From a checkpoint of a small transformer trained on Wikipedia: width 128, tied embeddings.
Each number is 500 + 40 x the weight over its row's rms, rounded and kept within 0 to 999. Layers, rows and columns count from 0. Numbers have three digits each. The size before them is the row's rms in percent of the matrix's.

# layer 8 MLP up, 512x128, rms 0.128, rows 251-456, columns 32-63
103:588528485455526537500564519535501532482551564531639460547561469526480473542493435464489522449455
083:520465546429526524529509477537502484577492467520555488544460536483497394538512457542503554476483
082:461493512491521466574528506581570528505402519497552556544552546565539509567483484509509428487494
117:489515578506482498487453542492461510492522460565521480431460497569541543430447507494550463459527
112:527562496502496492461511539465454473591545529498514517518479456544488516489465551448531484527539
081:508556532476528481476464515439466582479474563489460605477501485417472572424526482513469460435502
096:484521502492455424492549447554532574495456498496537507507513523483543515614497550514512568497496
092:440548490553609502493471488510554566530502535541519571538529455479508539506474489465485506483473
112:499458521573499539549489508506476490540516459543480533522541550473581560565492569525464532513492
091:493523427458523520549536499566536527542492501523525502455506568547462527523510507527400499538507
094:479529464529540538521529562472558486552493467474437466482470481528521441414413474570432486494490
122:492570487450520490511478532541506589599495560560504464465477518523509488503563502462584547465529
119:499518459513556524476528407562587500458441496508515520499538459443446462529491512522416442453494
061:512519432481486531521517470595541503547468515433506505544517442534484522446538516482503511512539
112:519558467402469563432482448537497493522530585473437553477502531522573462451474439526481508448509
112:532537458500471568493560553496515463508454468496513563533498447437465566534472522501558511442536
123:478463521575497458480473540477521501566518499554481559484471488518587415496446488487481381447476
102:550483508454509493486558516517490504496463469538598528534565485497512566515557545504451493493557
096:486509484481596542466477529434510519560508532529488547489485518516552476386413452498437533458536
128:525484502437495459508476549542492525458541513542527509552460555411516531488432477518403532453470
107:472526483482534544531482423523551511463514499473524566473508541557478524565545419524461479500456
090:530477511638476453527493425498530493562415543480525536530477524473525501526464492467450487491498
083:515496464597487464454493567480433490474556510508503578555532414485536484532542463498562465508506
116:539444507531503473426543441456488527589487552468550520539460489467466490473486457504553544506483
093:505508482473473447530586493466567490446582502484541523474456494543537544565424582481522497468467
081:543454461451508409507464471507475484477571480530562459456468484538482547499516495428530528509494
081:516474554428461501451547528529473480565499474497467592458515538622506454530435473506453439484485
097:520528530493491439541489540489471498486446446480540548524510473576474541535444530511462564526507
071:479488515485505443505536481539472488565594471444450439512416449484403475507542518553505518489509
086:574533454535529449438470486495528558560491459575554570567500569522453497538479514480481506504461
103:516492449506565543505453488521519490562530427456456519552521524541510540502435546511474487443525
109:538516519513539463560499527550485585540547496594501517487506512488522571471410435511447487434506
094:500550493503472435481570533515455502548473518521556614551526561535514481506491542506481464514451
121:513475400512513525573515483451499478492501453517629495520521469549483492471467446523532548400510
099:453493479505521518485480471523558532469502489481501568522492515463475485574507453599492462467454
108:536497518512511549476458434483460507446530571485572485532489561488487487526516453535493534461552
127:536495546598538484469506581476470555465549474503519511577462543505489538559441500527435467480439
103:534544445506474533503457525474599497497435501518560514548490493519466583582537541525551537513525
088:491524504577461497472568489510497501519519518514487485468504540569520501581457494578491553525501
097:478452553471490425459530552449536488490487472511568548535411421486466476504477476489539443466477
085:534438439568543412495459444503456530443470502527496546498551528484483526532402518484487444439487
089:462503623422551490500561494557498477519554540511549472489497486514526529518448514474459507425584
099:565473471483510535555483457465502487458540472514529521449516503465522551530499532479497573518535
081:554499470451591586601478451426514536468502507590482509511489514511517511462458449481497572519501
103:502597468459521489546538450436453474501485488453478548527468539571483566484423536469437469501511
078:464426500534494409515448523587515608531509448509509445493496529432533565541471505546393510523506
105:525446538463528470589517522545424499533487455510486460492529461474510535560514560544449472530507
098:585591531460505443513492568490507525512427535540482470484497484442513546398469494526516512484527
079:501530474516492420556559528469475503535414507504482567542564492561472484567536510484472488493412
080:540495561466509509532499539505545428574441581499526521509554461520517524533476550463458538479463
111:486487577455516473433491559464478526533523484501516545463506447495463541566509516552561501542476
101:464492502464449538404593481512538525502444620514535546486510510568514469503520443511553440521477
124:531529592534582476516480462457594574475431529524553525515532550505528522462503563496460466509449
086:527537457562547530501546508474577510526441593507465538557461491487549543518529512514530482469506
118:495568494460499535544565436566499520464505473518552475491430481549469473470480442526473530462475
080:474538495534477492455533539555572511558552432465443486506535540530552486507488513544486441471476
117:478480510533555455439475463487518560584522519558489555530528509488488541515520467493500465480489
098:505459552440529527475527518548537602540554533587478511460493494520473466483492500521497519479493
093:506459494552558573498556511526493523524471485496533538489558519552528573496467490473478467460527
115:480520510485521537530531475488532506526493552503482527515526461480473461588454465494501538492438
111:552472525540579504468553523453480540484513490547527622574536581490545478508501493526501469459478
106:490507494433578436526563578494525461420577567531559533434475559470559528489451539484541478455485
115:510541511490533401507548510502458502547552495560504509507499479506442540533525480495480531491515
097:544465535430490517538554488544449514456558543530485517540472523520509490499490472505508548526483
084:517512577561536473475497524507605499480479497428542546494541519498525518522461490520478494504446
086:481454475495475447593495486453513518452479491542531455410524552513473471574530505536449482417520
104:591608516546514528444526539478483496495490606487516462578531494452475504539497467499475538473459
104:516475496531624411438474477529587483472499533503548491535466544457591475469453492500518542504471
092:517539508463596497452554526472592506475581505504456563530486481461542517515397483506467479509436
120:504511490497579419544523441529520513426473455551526503485480474485548525504442552483482518477528
084:495375501495465460474526467464464556429555466518556487492546492535547478531540501501514522485528
113:557526466436528498469575482497514475521496473553490515537499536476458521580475506485460558498476
088:475584452497551423434462519502513503449495511516527546492490496488520461489419474497568405483504
098:543496550475479539491466538516519504526519462540520537491566419520559494485539476550592450481537
092:515577511567552478456512516519525521601484508532529514544509477467469512480438472498500526437484
102:509513523545475491463551497560522502549440539495458564563577444512584535620468515561496454481543
102:506541536488508508512484484446467506504465511530535472549460488549425574430503508519494479456505
087:520493601540501419475574423440484533520545506561544505473468509576464475522431477492479495487498
108:517516519512566537519532465489475560552566530534536447505442615545420500464552429503446500452484
124:469593462413553442485524436552494519581454421458530515476557529555536547514520528520432546513497
094:463512533487478480502594503449506431469494445457524583554529484523450459565500474527520506459532
113:557567507546474559428538471544526499509500530547499488511470506535531471472487429537542564506473
091:542488430493527467518497478435453475512540511485494511600513555520479535563552521487508523546499
087:567503496545486534525484495479522490492489517485551498566449443452563613515510500530526489471495
132:538505564464542517476576432571554538457491517541555530525547592452484446511497523475537535451499
083:439431488514518480486540516536505522506600457544487464449551520476544554488486490489463429401526
088:508476508499526540429572437562517478518515483539482502512544541511540471502454508514499503475523
074:512495507545452462592506534430497471435537527532507563530535512474527505483564558487529450467458
116:552449539454523504531540455490569529499543573481545496451447557489429458463466540519457500534452
085:499495502543514496468480510556470492534495551492500548558512518425463518454531474494474499496492
107:528580447484526461458489442467510524555482476474522571521509491506598535450499449545521461500459
106:499564473399587395425577416529484496532543488490519518491494472515510536496434534478514564483565
091:512481483571581416469494518492434505503512496482516575495586542475388544500514505466519453441504
089:473542496472495428473569468468526474513530508487529601409473513591464501477501578510461491507468
112:530528480542481477545503496435493562568432482489603497593447434456528507460502510534518436466500
058:515526520433508459453480494492465502557504494560541450468528547447568537492466457514428499435497
111:477499479496582566499505472470495522459539496535528590489478538525506501466506553496473524452513
085:551589531452471535455496610502488491440503473497480555432613506525421498520481459461508517515519
108:487516567491504514498561492460502533561460545433502576493460530477504559452509484529566470499512
115:543508594515548500445480427504521503522486443519600461507454451449467477436485450529460508456530
121:559504485530478422512481464452499527526398544503554491438547477529481514520496541493516437483481
094:508483587463521528462485531472466554451572454560520540457520518510560495495525501549492483478488
096:573493489489533451516510456509510533493516547531450543540517500547556546598493552481448468485451
080:519506521484469451506487504497489460471565458519462503499512496511526586512517456497491529507434
106:546461507414530506484607422486527542516547514509535484497506551528499474586541533510523579476541
122:567514532564521455413586448462541519498500578483573503515523491421554489553524482459489482494461
074:533520564511521528494510448495527552469574577579509556571465514537528458456576395488602480459466
091:502476519585596493505502539494567490474482445488560600513498522533463469457501511482468398438488
112:484471446451536526514574498569534480510545462495480486517414503502486507515516469515504547519533
096:533443540472537464442532498508494525463536497479481512485491428389461544473444493538527492533448
088:521441429444495448501501522510476570511611483523522527537484475557498441484516485522525467489527
081:514519451527497469480531534457512533536515465484481570469507575530545505563544566477472531471579
075:491439470523576492399474555500506560551522492528462605526487542543509511562509501553471431491492
101:538478510556501537553550549520500499535484586515493511542441508593514602537537514522521506510489
063:466526557471485503544588492550527547553481548440533505533523455502545468439421517493499406453530
099:468514482477480456475533513509528515588480505531492488620462478557580530480458473488465454534423
087:504465558526531456527496537463607549508477488562449554576519535455524494488479473585444492474460
099:566566550498552425476541425426537489513424489491517461558511592461459487557527458472525464482541
077:520481513517585522552511413490492560456497523597553514527519521512478528552501429529559495419447
117:510529503539508480511539492478498491497484495540628494485483422588543507407516545488484448475474
102:491489453530612487515481505503464506538526536482509532602535518558494528523482499532484504532463
090:543531504530507495573514541461466467489541481529508486421444483458477547489491561520461463513488
077:490481523470453539483445562562478517446501463495502512495538537585463598526502504531519458448485
112:575437451535542573529482528517528503497488504473447524541509447456536463552466432543506455471487
102:480478509450465512590500494511470519519468498486513489375487552549491496555501510523505456527499
083:540477505478582461516502509523506516532514498489531455556536550444489559505540517545460494401504
102:461532474499523499511483449515540466529437531478516508553605485456503446568490523466472500495463
084:493487550561465478533560451523574564552396506498525477510497569506459527478504534520488499497516
111:515570566537538462479511446502506557512427527516490510531494540519536543414456436521505457492403
101:517478496554608469459534507584577495499546496461525521529507494469550510612514509540565542477480
113:540484449550532580451507509528493502515530498503579544469450417548489530445418480447572489488481
109:474476407553498481456569518510543497577437533533524540536504510514548581513433542455489484506489
112:502544461460510395425558509587508516499491479506498615490509491536550533553461532467550445497485
121:532478558456535549483504504479519482523527548494537516544499483408478617527472505483515535504522
108:534559419485518471500529528497452542484517542547482533563428521526503525494469418491528497486544
097:505506486455508437536531437563478552587465455540520496514524504537506486610486512464466421481484
118:577539506442544468535525515486536451529481457533470446541456514498547492556487468472520540512416
095:516516561463528487479526443544464555505502573567576519519447543487489557477489471485496510469529
085:541487519480510448538527528557524544538484571532499503497510471471596526509462531438463461449451
077:521470537517492533509454537592554499518486451514591518439456475526485576482512532549490425504496
089:540470513453484501504480383574578533574497534581499490510505484538526445478518412533477453473499
083:482526506451466427462478544487483570535485518482489519492497483536539478512521580490469436475477
103:518504480516569483463471560440480496559588449484508483535513480539517503524487522523457450446518
100:447450531502513555570501511485504526578465511508502509519517499515591431482517458515480486470478
080:498477523488559454501448578470521566475493503473484459434460517446480546491471501534393546492525
094:551535484474526499472505475510507539475479550548549581545464550572482465527438559510476442459466
084:492539506460517569566569474521594505515436538495590583529570513570470510595566531548462533428503
095:466515495526545460432492479468498518500453559508470557495489516547505514550502593473531444496500
090:543504497517542471483575479602561521561468515569517529583547514562561486555507585445506515456479
082:538530468451498483559550413446534493518500540509475536441473540396546483506532520463473528489543
085:555460469482500446551520551564541520452568459564559482532414499590563505492505475481491521526508
112:542520464466536421474520592463463478508477540521548484560512465480536533520451506534496577476503
086:546513514566505521515540435485528519455530567513462582552488507513510497496485442446551448492458
117:470512463558530502465527535485503491458524503488434519469476527476537550501425471487595494412497
106:513597552461530491527478475471511480549517560482553488481452546598486454476538481530458505426476
100:509488461576562492458591493548569521491513477537553519515564575476539466488488467513499452459447
115:505537525474482430438550551492565515507577553456513509476497467489540470546433520519503463519450
096:540565561499580502516500562513509561515520530468502508452458557558536464489488518538452409505441
085:559473539478504437436477473486502478621453507485549556561495497460515494496517457468518581484525
140:516536541488492489428479472500514489519506474523513478536492572569535514445485487510559527463516
128:528553503567525481395590563464536455507493547473508546558437465433432513518463466534463494431465
106:548547568447516499450524491512532538540567511474558537518523587497447516466551546490544525515535
105:469489455537554439521593497538539498508521412511532552593457549524503466517508462520530480423438
110:495577511466526422525424508509508510506511506541495482521399542524454500461438459510537478504431
105:503640503463425488472511499445498481505443475451562498512473480489562501512473439492500488470492
078:519522536517519504567511523451562519399513570536538525509436507443592476542499571498466512494518
085:515533506465497487552498495520543508427560490500588480510455574532519479528561439526516496476449
102:519501502450539502426515455498509513519519501469517526568606536522479473623510482491534533458545
102:519472578532508510454482480470511509484482457560567475494522466488591486450474520444540456491454
107:558507516459535393482568530441560503431605534501493565488516468517480476608482505464540551530514
109:533583561543552513483496540518541552472411481540483543484529483471598521517501488508476547498552
123:541550516433535502528565531493475539570525570592548502529519490425480533446500442457471527456454
101:568517495558557413490547495495529535486466540511514503530567571471510524503475557501422541502510
105:592487512524573465468473483481463498435529519531488524563488503487512504511503473531475546453478
096:468513614438445496506504486518569526452524503488542519493492532511520488464526446504534466489523
120:500515450417532501437528483537492518509501478486487536458563439501550521547454531537444447504515
070:495501486521495427531476567544434525482510502503503483499553517495495610498518532507478388475526
084:509566532529558506533516507473535489575461583519491526540507531476449495436515481570461414492449
095:496551515488536469476524498534501494521445497503538519499517582563452586505405558455442434468510
110:539561476546562537412580519543520545472548556524544469465474444545478524550423507499447518476475
080:486439420573532503526475466446466553498531453543511487499526500609525536579501528480482522499519
113:514498603572519559514546493483505555543469566537506483468499531528485456490502543492466510492500
081:512563550540493519563538544509557503585452514491559525496465512582550462378488498430505474494465
112:503465564470523465430521482478555523597523462494504502528476487530487442537461517547399487506514
128:554505615491580510524517486510530629539524483537552463538466476539538494397500392533508551507437
093:529449600530471499520520466513464497455489531543533479456561484457505517533543539525392439454502
094:528495473506514478493465539458532512435545473494558537503540478466477516511516444540476538484414
115:510489558410567481500562468511558545530514448514520571506451453495532476549501529509483503533539
117:513565581512584504476468489492501520570531495536512553448465533523507533535512543473565491517526
096:543477502570512525486460477504541478567454529494488536515490525428440448506466476507507458426495
095:494508481562534527508479545533497470548525515476450508560504561538547489563480534512529413505458
110:528475552521554488439476570460534562578496549546514604508486428464510525576479525526541443520540
126:524516537471557442514444500463429558495539449527505557514444468534561514526469503481481512533477
088:436485516467493581522510449479525593497548454544533543481511505511575498547471473533486507440421
103:594548492497521460535506454461457473466506484552540482542450544475539494431578477519523510437483
127:486520519419567519537488481513615530461449516499526537507547565485432528650534470586488452480499
107:541568443514520429535500535559540500505492559445470540428545547538522465517523550487475499523545
091:482450475495535468499493510470484513537514598471533545498473492585491564570523542465465546523473
094:516536526490562533624543550443621495505523536462490485477476556505494506456445508548501560517417
099:516492479405528511482564500515547521496541533530513607502481494502483495486478445469553472544506
077:502498555459498498469461492464545545496420503481459520483552489454489489494508489472439513461474
108:498505499506492528497567481556550481463456498517524550506455469447493484557534433535542451501535
105:508594589525515469575517570466483516505537527510574447502458546508541523443436423509496545453453
098:525453544565518490500548525518611503494490489512487493473532481412493442585507502439490514512469
105:465556479476495506524543529576443551495536522497504467510451552485482513516506462517461504479489
112:476572468504528426424518480551456519592518526474483515490520583488484568457529468433451506505451
# layer 8 MLP down (transposed), 512x128, rms 0.109, rows 251-455, columns 32-63
092:487500543513420531477495449484532505410499502460413532424502490520478637459490540500459468500508
094:520559433426509487546479477490543355524504516421509468549505459542524542477513498490444495533480
091:495517419406446547525495451485497489481462523457474556387509492482462497508505550522587505573492
129:537547494483527467488437471513536453480483482423463507445470514518480535474449566490472523577478
119:525503506548527501495521498510529423483491590493503551518481486533537510493563533484508533460509
100:488519470443478466500486493544507401503504479501563401552546485476508491542506455527531469570510
087:447492441470494479526510518487514451480471544522549553484537442548498444478540466480453449481524
084:484515507560520425531484476533515448477489559498476469490491460533504482478455529490457496495528
103:567481559591515513503508426406477481453557494471515539472517498488587468470455484469504447423496
099:454452444494515477434460524485478515449452458475518514499434501483471454444456488447547490551567
093:494533510470465443489449445583490440475500503446545561512549494477531415542464550511468468568549
123:515546549486521449502491506467543518422485472525479486515508504554446493425488426534519439478498
126:531497510518489486552516555520463535528560447509503507452515509566420553518514576492582494518520
076:555450531467500513488478442458545444528545499448479544456443474487463541502529445488545531485467
105:554487511513450528489447557439492451471525501515509499478506532465439471502447470511523550446528
104:559483460476487505520516497455543465506522443467515468475470465539538485516583494547448568471502
115:522490477524489495494431535509454501497517563452577482526479512492547458549601552471394550524497
098:515563521528479447487464499484507525489528498505449466486414551504467431523477457546553457489417
096:472502528497494463487407498510475456511431512519543477497566568436480523555509561462529481536468
126:493507426486430535528513586553581481469461572504456508494491516555506423559506457535503453540471
104:488468524496454425491441485413394481503553482509468413502480481482449444507514467543523469401496
080:520447469540498488528510484464571488473490577463481455491444524464485466499511483534586535497560
087:473498487488474540467508447413519413541487479493499475462469539484430488509490483482517535518504
111:576496468518421501468569460427573553531541486505553445502501526494464527500556481477501493504492
087:459443561490547491471494496569443496467508504542502516508568438507522461508472509556477499467528
091:502527535494450560435514551438514559546446530473427563547512508514505424463452487582456482461515
086:454573461522504515485475513559501506504466521453586463530550451511525579465501495517540486452518
098:451510518563579494478523486490470482483526544538494537473520461587487542382495484552509495522472
077:485484514532432490521532510436498556488476535503592578479553550533546525444428522473551454530471
094:504471498470478553493575505440571436542531459455460494479493471518513479454476557436467559580547
098:504508504471447604552529485525501462485445514539532483512491485580470507477511485490484458429533
119:442501527527511498481473560599539514493599552548525522539555516486516430528510487484481544464491
098:483526490538488510430546533483507471423559465509477443456504443504485471468542510563488523518470
111:499474482463510515507548495527555504480485571522541563549495442543518447496495480515462491491438
095:521481474487425424532529515447547485482542565509543513503537448555374511483561516472520443523486
104:465468508530515533532434548520526513519509514507475511430517539520509498522491506504524525520479
134:528514588545545488496562541521420505517548504491434474495465501503505515586458511546414576502478
094:530540509429478515468538446436459507422507464569565445523545496576495478519531404509452563475515
084:487483497422528520503466518477505519499545505394494517491464433487530445563475429478496445454502
100:480445594487491479513474413454526496494584573511429499446541462528480539527518570521497515468528
091:526476471498480515474551459456480487414467502498473493451541463530461454488575543486485500515464
088:548480523469455502526531505462459501470471495517513506499543485499491434488589527464517519587454
088:509490490508500543499548558520517496521465476519489459529554497494508530585503558550525486460489
088:518553520482559483487481464524516483470412478449547482562526494466492475580550494571516487522499
094:509443482466559488534407484456540512535445499464571529473499446508469520498473576550461471500494
083:458491532514512478440448521476476534489522518558587455554532451474549521459453483586536488484557
100:521474487562501437525536513500430454495482510486468551514516463497540467454496493483453538479535
097:562445510567524494488508523500528445486555499479537501555531472548505501463516468525501595484468
087:498510463475487476466501512482488443493463486470511442518506478398467483462484491475473483588546
073:464475463574449509513524465502465475519531438452510524498549450408472548536574541546438479540496
120:538521522464543528506566476490485555478478483424499465510524538549549528555460486452447550526496
104:489519494464466530476521454502494470463519549559527566558511543534529506422501528452470498539456
116:545559495434520494508545420417474486510428495417533515598495459550472500551529583476503477472434
081:519490475471436545532496546522461544489438527501471435545532530513482435495534451475478531461507
123:521555518451507480554557510566481564487553508478426574506492501392503476507554406510499508462502
102:486501464442545477484460519530486443496447429500568486522498501442443499490484487572521438562534
114:510476474496547442606473557530472513510547566572480465529567502517504437474542506527519545513518
112:481510507452460539475506502474544428508523566469469448513478547474480517557489504542406579584496
087:547526458512503401509519433475589493457537469506515478553473498519501515517494580502517468458455
098:549528472474541488453514535478482512484539503495511532462503491469441581493484509476531506514493
113:513448442515510471448535496528490455506505448528565498499460479466466528530429519517586492528475
108:528491511540531537428549482492491545464498550515443495529522516520433377466511446490482526579486
107:496474535448485491488612441525487469491465509557503558500492537486456445489500515472468522503493
092:516526482594463451492485473475520453487441470539513462462515533421509482531556433521479509449517
071:507533459582460506493443557476472416493550402502488478476546535493490516492594462527474522503460
084:446454494500516537444491478513506446501532551411434532510393514491511501520466562457528488463515
095:479515501541506492521475524540496443487462475470489482511478481476567421493526547543502538445448
091:516479448454513512519480510463505437468517544439564466537540471562412501550498448525509516481492
085:520442497450467494520559485552433468533534463486467487458570388514479513435527568500552474538476
115:594471487506540492562510478428474538491455436458468491498570516543491518514548492494609469508531
085:438517449502511479550433446558526468500543458462475474566454486409477462510518469526478437541454
110:448532493508542527494423454474524423499493513513508462474519522498473479487518474526504568527537
088:509540474517465468515548438509457436460534517564477449438529555526498436552509500503496494501513
095:470544529459531497562521511546472456450545473509583488466476512448489485460500533457497558543439
097:519622512441466479510567489501508551452558516463484440541521485539502472472484460525471521511496
105:421493565486466584516516460525416493537468549511440492520475474503549472516557478461554484415478
095:463504535533455498492535504459509501456583415452472549510554456488507501572531521477484485476491
080:544562527443445553505456470503495410482555473540478474531459564478467489500503534493498494553485
104:462505549485480488527487522508470585503562476499503553513491501483471484501434538582520537542451
127:378562499501424558548529514560439437555428490535508472452526541512494472468516499509471551562482
096:481412545429559548480468498488503528491547450497445541493468593455548540504490481458525516462463
120:453481430523529524539531500497481473507469499431523565540487522483524523556555461471489527465553
093:434567460495522575537504479466556424479483498396574467464543496519490529444524438555480430458487
096:537481408470514571609513523495525461507539460520531455510586533505460491500486466551539505528511
124:519501499522514515464566591495523562539488514558484431466493522532484488503520469571548492437439
090:547517481488527586465482517590553515555489454469494472477468461569544436472532515468448499542515
089:510512507516504472529472505533515410520505435484528513549509510473551520580506492507556453525536
091:450563458487555472478539534562449490522485455439590415535567495492552523512525481542459476522480
114:531539505484477479566492436523482533546469463450477429584499557503465425533478431524407451454557
092:479498477467534534531453490510479515504471543463565606489529486510569499453466501441563512520543
108:492529477402494516578486544501543442472505531394518486470484500498516428567459452518467440546517
098:392503480455479477447478462467537526406484524483481521530568490480464456563484501488435457499482
097:538485541458490558511506504442590433457471500459395554501493605479521571525550519446529531501495
088:525480542544529483526470523542525458463547526498519433573537448368489509513550425551541454463473
110:407537478429451549528624423438560520441516422486481516547513487443492507444528500555489525502478
074:477455454499474539582530518470490540532510524443488586519408500524526527568526441437525514528508
105:535494519459513513505491480420527504465507441413520421475518547477455452513473442532451570499513
089:487553494464508511525522465527526552515456507507523475581464573519481555457503519474503476469476
109:514450498517539510535544545520524431516551472422454492465518493513462479517574471440498451485525
108:533497467456509437543581446458518469514511500534464475527486522527455547474483389550494408494451
124:566449542567475477505447424464539490501560484441486447545525536537472393558495470533501459461552
108:507520461483578520437546458464460408478489441453458443416474462525438496519431529451468510509424
093:526447490477466540523502529444515414464480457472473502419501465479457463472541416536541498509576
080:468506487570514533436511485489515518456482490510453536490520510443430476466474505523498505517529
126:445416439504452481498545529498505490560482465486471438560485474445447467565490452494504433467523
116:556457469534536531492470507514414518517446470526423481501490504513521505585504498483538460488528
078:500555518431512484511459475542498445508450519481578470580464510417509463517488449559548570550514
087:573496527558496531471433454423425496487587399495480496510450479523512513483577468494494541496520
112:497460572549466451515498451387461559474474476471535473521535541497525488473528532445476520479451
097:497500519562532525505485502550446496506506476498431523576506458451478513468449556488464551488504
097:569467500512494549462549540517516431531471471492490449508445531442470461493499465494497489521559
086:513550527486497497562458491535557508452481435515530479515529412537547491493474532485545455471479
087:477512477486504464493437453507444433462460501480515473481541479491503478489538451542495549545517
100:509512478465472533457504518526558478500501465485483564458491488479469484521513470523507551450536
070:524457478497486472478521518513542412485501544518464476446470523509423394479481539488518528554516
097:530461476518487424503491516546487430460576481576474478463402495416517534389498461523475523516493
089:521509439528493581554454519549523457500473476504530502482516509486492424508470414503524436501549
088:463489468484505514577463550536490468539489531494454533597502505516496508438528556560515523521393
084:538512434526449508480512501528466434487446519453583487511523524490481457541472498541538537512543
118:539530499447539483506540499529486506502449511461508562454476501542502548477417550496472502573577
093:522529492460454482424477524594500466527452469503470514455487458472498462533514527477540576533481
088:496487497480526508429526444559491480505479500483530488531577506520533468535457471522460466571514
100:474505521463542428495439510562504434494420486445559459553510476456553506496486495569509479510492
112:527465551507456549524412492486460461568488471459521472464470490438507469545462433551497479456562
103:431528454461488466429405516518476497536464496536460551500544532451514466490463566543587478575524
094:469482457495484517512502489416467466453498566534476436470480553501495449492396485524488582590449
112:503484421477482529492506481457505519509498396552528495516470395505472486472443523420558423492497
092:526492498507446520452516562469467456493469530484419481436469501473436411479515566511529588526513
109:567531551546553476516509529502551542462531503477518453484444486462443520555431458444480469497515
095:557550463460495502495533473522457525418538582449476492567535508518505476458478500492456516544493
089:514554497525489463486510515514524511461538486559499522523420502511478581547465489501446499471480
122:565571472482510545532477551464564469556490530508545429493522511493555498435463488533478434492471
097:503468531388529558512468493503481531536514553468528458558499517509443505480456525500468522507469
127:501506543554481565478545440503529483451491437475518468577460481507540536563529536451529468443487
113:558456477526543406464526443495528450475502489484467496492567486455514396468487478517494516473441
089:512516524454489423511507437504484480469522532538502535518531547442550502447591516494489479520378
117:554513503528483497453570540517460504439579470523469497462508521465483542472549475517510486419471
092:641535489551470513557438550393505437508487432490475478530560497467463432527511505509574516497505
103:530460416435470555496478549472468429484521489435441535461480539422431495515494465515521557528519
094:465515457495439552451555493417525441468546508460462488427501493452482453494520475517476572545526
094:518490517474500561519446518493410471432438536423414501516458517450446468500508493507540472537533
087:490567477508482540451534499509492427486448475484526404500539545459480450481544483514538480539497
107:536529479545594526575501526517489486505600466478482436540547458542486516537529502496506566473485
104:573530443530507494459505457496486484521532509465574480460462471540476478522465494514534497481504
093:467473533539537527476481466594459425530455518456566430557485511490501501475511463545578482531508
073:507499497500429494481594509498486513506574535524503503498539496547491478494490469519502523503485
091:504475516547450497447501548465423543479524492532414533528448474471504537468479481471478481553582
100:474432520505439501489458491504487506437461480537510511495491494508493456396496491564482490547543
096:505526521505463502497472540502500386533476477531426418530450470450475499535494460546516502501486
094:481489494475486490446492491547516491503393472468626478538542495502468494513537453531532496505524
085:483471557472501503442445513500472443495491502489504530542554484400456424535471462497518505485459
103:502475474555520506566433511434472503494537531544459472530565525488504473550484498502490553464498
094:541440512518513469503503472472489483495513496485461484534501530538462397464491471437514534559488
112:493470518468568562502461477509567532458463538485494447454499414422600524484532517391503449531521
112:477480476555442535449528497464492535504487425462475489539524467479501574503479571466469485470430
091:457551507483496483473476528491532419486432511582487469504520561456548539484524432468576541554500
105:503563481493470528461537499488461505461489497459517473521509512501460485522602472498443437505481
100:474509521477515555516522441476521508542458541479513538552496523500561451546511532536497550440502
090:483572485532394476481466506606532502454423457503605552484492441470532523499500521461465499529520
193:497567524521486490496441474567496460512411451497508472457521481491551421479481490494438553433535
135:401472452475506488526445438568491538480482471468540518512543487510568525497511490483507431573469
101:453438501485530488508484547475512436583527482509487473547487574541428532466503538471585503504451
099:449531579464473495474507525450484520564547493489539456484586466451456499483489501495544520568493
102:543443479508489575535556508443475485512521488445491562480546462495544486514541511526456503518555
110:458462463497526523523524548467532524504594465488464541431511475500509418552485512479466431444524
086:502497458473528483555417494519500506546485534522510499538504488486488472493518534562522506516402
095:483550442536507449446501483546458524468470464525491437538478517494567463458516522497491444536547
101:524525490560481455523508479497517506479485549473475503469543482551484543412509513552552485568484
101:547550440551451551493429487528422458500523512483529491453496526537489473532545483506427507473468
101:495497489518431494453410516621548568450483509440540511494499574501494570465458558494502512497479
108:545466520519555485500504477479504499514485465545412517516571405592491520416587536549442488521573
114:526522476528583447451466556510559530508538505462511513507510516527541419547446534461505517586476
092:492485459513512515445514444421525450483477488472480490425500556485516449525508480509565468489571
108:522526401482486496444406539522515492530551512542511505512531478458512486514546411414504416458478
095:495449494508470505530519466517482492443569592493459510573455421515447389503540510545483529479507
109:439515500465419466608426521488422494592508585475496511523489493487407516447472548487444582479493
087:507470468476462487489506493436535467493470543480489502428510465506454430485495498475498548513492
076:488474538501486544497393464452492473550438494517467485504477486460579463511441553518516437528476
086:522538525501510515505521448476556475431461530518473463519477498485507525435512532521524499432506
096:544534490469521493470497530475471532461501516495508549487409512495497529490542534518443481490439
096:520559534465479445457514479519537439499443509458567452559580546446489530525529465498537472472494
115:506504523479501525521421509519470524484477471486544502482500500488511477479514479486494466534515
087:562438532517496459493455453530486521505547496494496436487475502506476526573469467497526574508554
110:534562514619429482468523553548561529496498486492510532467538448385483527511542566537477551508516
127:449492543579523407503468537510499500492452533439435510562552451485490477490485515509455513478473
101:497520492472547405549528515511482475492471434457479567543502473474458475520503455544570487496480
087:438482516445475492453526469476488532512505480529521491462470499564502496439508499515499430413485
104:414553455480514495515567454451494462551439569490551421484469528582534529473488415479462492551475
117:454523427513508528583521528551496476456490445493449529511472487544496541502486540483404505458452
094:480484491485459501503509534477458563466505440536453512511482482573514502439526470542537498478499
096:489458532501459536510409440518471440443463456496536505465452500445471575502474523503484557583469
114:429537516463482486422523513498404474496559460546448499497488529557485476494510506545497554497550
124:455502546508448376543475567515539522518475501454442519503609559522452551473542512458467521466525
079:570527544550525473499521566483491477541520475545532365507531437491470445514497453448463494517493
106:531492473492513458468502540421473486471510505525475461508515514456480476466434517474524425510494
129:447460533474438486505587553573408530444464524568481514522525502501508517487496498507487469473516
099:525508558484472463540507541480500581527548461466519473458381540470543505471513490456467566442495
094:503498471524526494483506474510482483561458494466521476465429505479492523475410507581519426506519
100:493456520538428480432539453489442441509554458503552524541482469473501538540455462509510493522571
095:503427527494485418499431494544526503529477524491570488550591477516500447511483530578483430518468
066:491509479513491530524516494531490560537491500429546485418502514507496516519541460473440510576509
109:545424449548526479494427506532468541541454517471480517578498487449420542490470567482510544543490
098:494477465504491569426491520473456552511466473496539571448506473540541486502460540552510541516483
097:455552499469512487433441410487500467541452544487495517530495548528495499488499517465492517492445
094:495584501469502476472358504549498546418503557521428510505586551456495414488523458447470483446445